config.toml
n_head = 4
activation = "tanh_gelu"
norm_place = "pre"
norm_eps = 1e-05
init = "normal"
init_std_qkv = 0.0442
optimizer = "ademamix"
train_tokens = 379800000
Each number is 128 + 32 x the weight over its row's rms, rounded and kept within 0 to 255. Layers, rows and columns count from 0. Numbers have three digits each. The size before them is the row's rms in percent of the matrix's.

# layer 18 MLP down, 128x512, rms 0.0594, rows 0-127, columns 96-127
102:125115083145097156115175141135096147178135204156120105125060161145139182142159047078078133093130
098:080093148205094098137152116165148085062084126155115090136166101194132102123165134146111096161199
101:099159152130109143180051157104167134180138135098139106127095140131177171176093139125096065131117
096:109173078166138154157114109172123078108157122087176174165109142131059114070104120141123125145083
096:141159147169145086114141146124128190114104120136122111172087163183136158135155111126094118080117
097:150148149160128133147201148129114133132095177147106157169131150149124123149131159123101107122125
107:149114192170079125112082129145054132162121178108133133102155142097093132074154139092148103126129
092:104151075104147125115120110088109114036163144119120104123130161096116121152080151131103151187133
092:121100074119103107150160178103104193157120066110159068195117149148082113100159162103128098166119
099:131151112158110109182116167102104125136113124109155149154152138166116058196143172091064173077137
101:145193083124084140119128123169159140170130110109124133147086182127108099091155079118126118131068
101:148139155109148150117061137111196104111145162084151157096163155127099161156144160149163124109167
103:125088136140150104127134078163039098161086120153126183090072131176090095107154192104154171124114
095:154119123159183128139104061139106091112118066131141129139094143152088085103155184179139198114096
104:125108080149106124163149152133154097156162145106164076123112181168176127117107118135171123135087
102:117109117142094127148183181166082133119095134076126151154133131140115110115133074103127158138091
103:068124155074171108117136111164113133114144079126148086131088114139130133148119145074116066172138
103:116095127142120149138143178105085159136197149160112098081180105097142092115156130088095099147123
097:135089114086171087117158165158124072140147066149150168101115110138162086138095100085158120153101
101:146178231139091136149130141126146141130130130109145136105135136129147139144185153125158155140077
093:086150126161091095141144119145116083096081090156132125140091158136113141132152167191133136122184
093:114154093084147074120098191156165177148085104137110144116184161142101067199127098091123106129139
105:102154159168140115105137073182171094123093121128139126063155104094109193182132202110155107106125
112:100095121119080149141154121099086080156111151112154064125087137123121166105187114104104128166164
103:103141136073083059145110123125138092080102107124147161173140129080145192101130098132111123090167
110:169067096115128141114133088129091133156116155161126151103092105119093148148150126191150124163153
098:146082108129097136105150121197102193057113097108114135091125166129103067151142148105168152099169
114:099094130096108074073115136100146162085080111156119143148126094116109154170105069119128065141083
097:120152133126104137175142126110111084088109054126125147145110137118049131169093131204111096121139
097:090166100150133175129101156153203153125145175110129121149146186147093120164096133136074146055134
102:190160155177092121136089107124133079123102169120178115100100126149136123141160119084119058118137
129:159150153153187163143180176124152119143092156027087173082169107077149098171110157161119113136120
100:109113146116124128136111049146112155199125130172119113132195156148110092150127117096073123113163
099:179121088129174124142101163147104109135092153123157140082113063173150089166019156084103117187159
103:101144123089183140111092175052070169126158107129099121159072119104140182142091099146119187093105
100:090124165113140128158174159076138086135122125132094094176105078152176157164158109129150150183149
096:153123117129103147176095091108149110146161105155110140122127143144136160108141151155147183129103
094:150179116107157103088074128140121102107142153132152115121171142111160115147126156101150121125063
106:138142165134137172113115138155130083115098137148054113173121137148117097142103118149102186112088
103:119062129122166119147128177172130117083069169153115133113167136146118067082119108186147144064156
097:152152166153124192066127144108131129161147095198108142171137133140104161142168101203136147117129
096:152154134101176171146147162199126208163116103127108157113127133187071152124117069089098128153158
093:130082134117191161137141140178144120131151162077057171102092112064195116174166142146166143127149
098:070113089181094136097065076093158122145121133081132123144150137130130171133166051134164208152129
096:165124159131120148085123161104121164145178125112169190172091108148085157089140165152182145132116
098:130049099126099155077173140102159148126153144110135125131142112126131104105132174177060081132166
102:177084136100166096130051111128118127082138145173115111136148125124072076185088099149137093110115
104:200177106089182153160131107126111156105144125122153161139134167126166104102137124098179131157171
106:096166087113116119132070081135166091125159107133120168141091152140105091074122116091122118143091
097:134069106068132135155100104088163115140150119104175126082107143173134137144156133129053180076104
098:163113114087100115113088150136142175080079120129151078128129113125120119151191106100165041153144
102:121124084170121116127120115123143086125141152086158124098193117142173097143102118127108074117155
099:129100153097115118131143162098156118158140143158096141137171063062142109121193110135112144172117
096:163102105116142088172078058093064155109157104105168116109147153133134131121063138157191139114068
102:121092183109165122146133137164140120106126111105126123151187134112087143126130173151202086173141
097:121116087126162111088127090147193124164142176127108166141077142130126142166162126089148144111097
102:075119136154162146127166160120117162093161127128106182158168125115064116108096081149137114140125
096:109138184091092112137128146129149077124138147128128198200180167165114145134101101119100068090127
107:179077137120088166112088116088121178121137104141091147091066081138128121069114136157137143065113
100:191063099120152122118107147095166114153130129099090156131162175151133135147117178165141118109060
108:151139148131094137149147120159142106179134112115159104067161161172153116105080124085121146107144
095:090128138151170096087118151123143122184154059084135137114153194177131175146149117168173111174120
095:175087110200170112116126104154119188100114090111136094088114134108143151173171145074110114146100
096:139146110114092159117159108157135126091077154099118167102164093102057091124083145089123134154119
095:129122132116172194112124123137119139090112138136172146098112082135086107095134083109120109098148
095:161145120131089050116131140110148069125188102140080123081162096078147142118041105154058139109141
106:186086153094157133110124054086125166171112128106124132124114150095117197141157142117158146070115
095:126098114132079133156113096155155065134103123149121139142122073168142141118056078113148142114124
096:140103136080157125070134124114120095147154135144171104113132086161165188136130091102090148118157
104:165114134181126121097139119131057178075110148130118095154164116139175155169133137082143185145094
102:157133131098140087134112064159075162114150110191190124126128195100046195109136157118150129109144
104:101145122133169083108125069083062123074069090127080141132092092140154108132051115118203181138176
091:078120151096161138116108107144135113139110107108145191086092167096136101161141115114087110155093
102:114168167122141102152113126118165110127143055145105187103193084169125122126073177137131085136110
096:098141169168216191128178154076124096137171151116156154170114080091076068148213109107094186127165
095:134170091155064154096110162145069141198120093138135091120171167071124144099166119181138074096141
097:125106116185126097156133172175107130081178144134118123092133132112164095146112041164144121159085
105:128103108064100143121118148093101166170156164111142045151117143099145105131164167147104123169142
103:134124101156140152181140129149152084129149189136093071163141105088079108084095152107175146106197
097:055186153049151097152170080158133164110129079111147171118168148157140137108121169121124113172131
098:118127115114102187101096035105134176096081180162144100139095147138120129099118071165149078161183
097:133179157114137150125142132142127121131107093133068132094128140074141122110127092085095138180155
101:128210117136082139136164128126102131177078141121108162125141114093139168048102158124104149139193
102:120114132171099096097147160083183181101096103161191095133133137133127128165147126144190188093214
100:085098111069150097142146162076078115068104154090152146119120122171170094115075146158106151093102
097:156093129133105128121157134139104116118135135144130047107115056108147141117115145148128151100082
095:123207103111210169115105136104192132150157142119164093181195144123184166153127150142118130166151
099:058159131131106133165097130167131157089125152147175041122056086090134106161086117169113140095147
104:101112103157130146136137142138110101149128146134079096089149107106156180167135135149117130134083
105:113095115099138154153125146135173186116149138138141217126085155101152174108144129148114179097122
102:153183078117104138098131175133107115179155139153113108082038154121108096176119167128152079103142
104:144128163204078128167178137121151068094093134139195137146105148117142140100105060143079122090108
098:147152134177073118073092178071114116107183107166076051110130094107185142129113168127141156070169
102:127192166081108090125137134144119155164101175132144140174100134140140136112149137126146106133106
096:110120131091157151096167064120105158177066079144101108077121113121157093114082102133140126103113
102:146137155162108130108201168095072101197129169144147113111151084127132164131182100150170101110132
101:085147123137119118157082117129133147143157051162101080132091172157150129124119111084169108190134
096:130158122139114152170129105127163086108152144145156096090135171154129177098095179079151171148157
100:194146074096102161117122130128138134168142111127174198110123116150116165137137114070168122070060
098:156131127152099130139156095098142095119114120159129122148185171127102167122207194133149151121124
104:099090106107127134112107071149136124136116151142156122164118160103166128086166170128120102095065
101:108148183147139132078101108129120144107098096138083114151064121115128081146179150151175094191095
088:088083089128151142083084108111157093118129160143123178114127128130153147068117137167113169174097
101:155148135059117051134168125134197130165094148116122161181190107080157061131071111080144112148102
092:144101096179098136111088057143118155158105106153154090096104096092110083150141194198101139144137
100:089110143193182120097136134108145159157123133115124121152152090082095121145088133090124199121179
101:140115133119150145105086128146180100124186146143112191067087095180150144130169160139119179096164
098:115127117166124160150167151202130120146097100118072098147153114151113099166123106175162139168127
101:103124077126118135110080030144182132138184166103135085125154088164189109097112096067063118121138
097:111106114101057078192166162115130079180162137141137154146165107087130123110199095125162126108117
102:118164125115218113144152160133172119128094160157144147103109157110110074091115101133128074135129
097:134104094204136114146164154126169071140126182175097099128112105142172211164087126108096096069139
096:102171155178082104118087162110159123089091145124120130133089141126134065113094125123187117162102
095:166093121120118135146088102131150151146144140119122109107123125093138111080076018153148127123128
098:096167151126071091109090100106144113118170115121083164175133102111174166151152124087091157182128
099:129156166159205125136220166122103135079163137130166150182167139190208110128121139090120160169170
093:119135077153108179115164133176101138105123119086124156148130105143098149117130142175123101112146
100:135091124122100107179095141176145147165099093125114081125121149144118120129140152109149108103118
099:143101162161201088117148136158070187100123132120132126158075117165050129121099129062107093103150
104:181212112091133111122096170058138188138172123124182085144114144126131123112124108127121142174068
103:060167107136085082080179168127062120080189114120110097139084119161120141083144129143121126130087
102:108148157077136160136109129058112170097084103143125127135174115139120099082091099117111135095105
105:174139128144132099174134120099161156051175060126104169125147137144151097161154192115140145135099
107:130127141118081091094139100085100159084096088081155083126157175107136106128136113140135119138150
092:089137171136111198116116133148103162129175128140126093145125110090096204107181112132070134093077
104:124093198079159099136188142102031169098154120146071115069112120127190143110105108153090132158179
102:067123137028150128215141150128165107113137148150131183157200106136129144096103120135111110112141
099:212103168095137174183105147158160086207152130141107048167121128120142107126172115124078093133157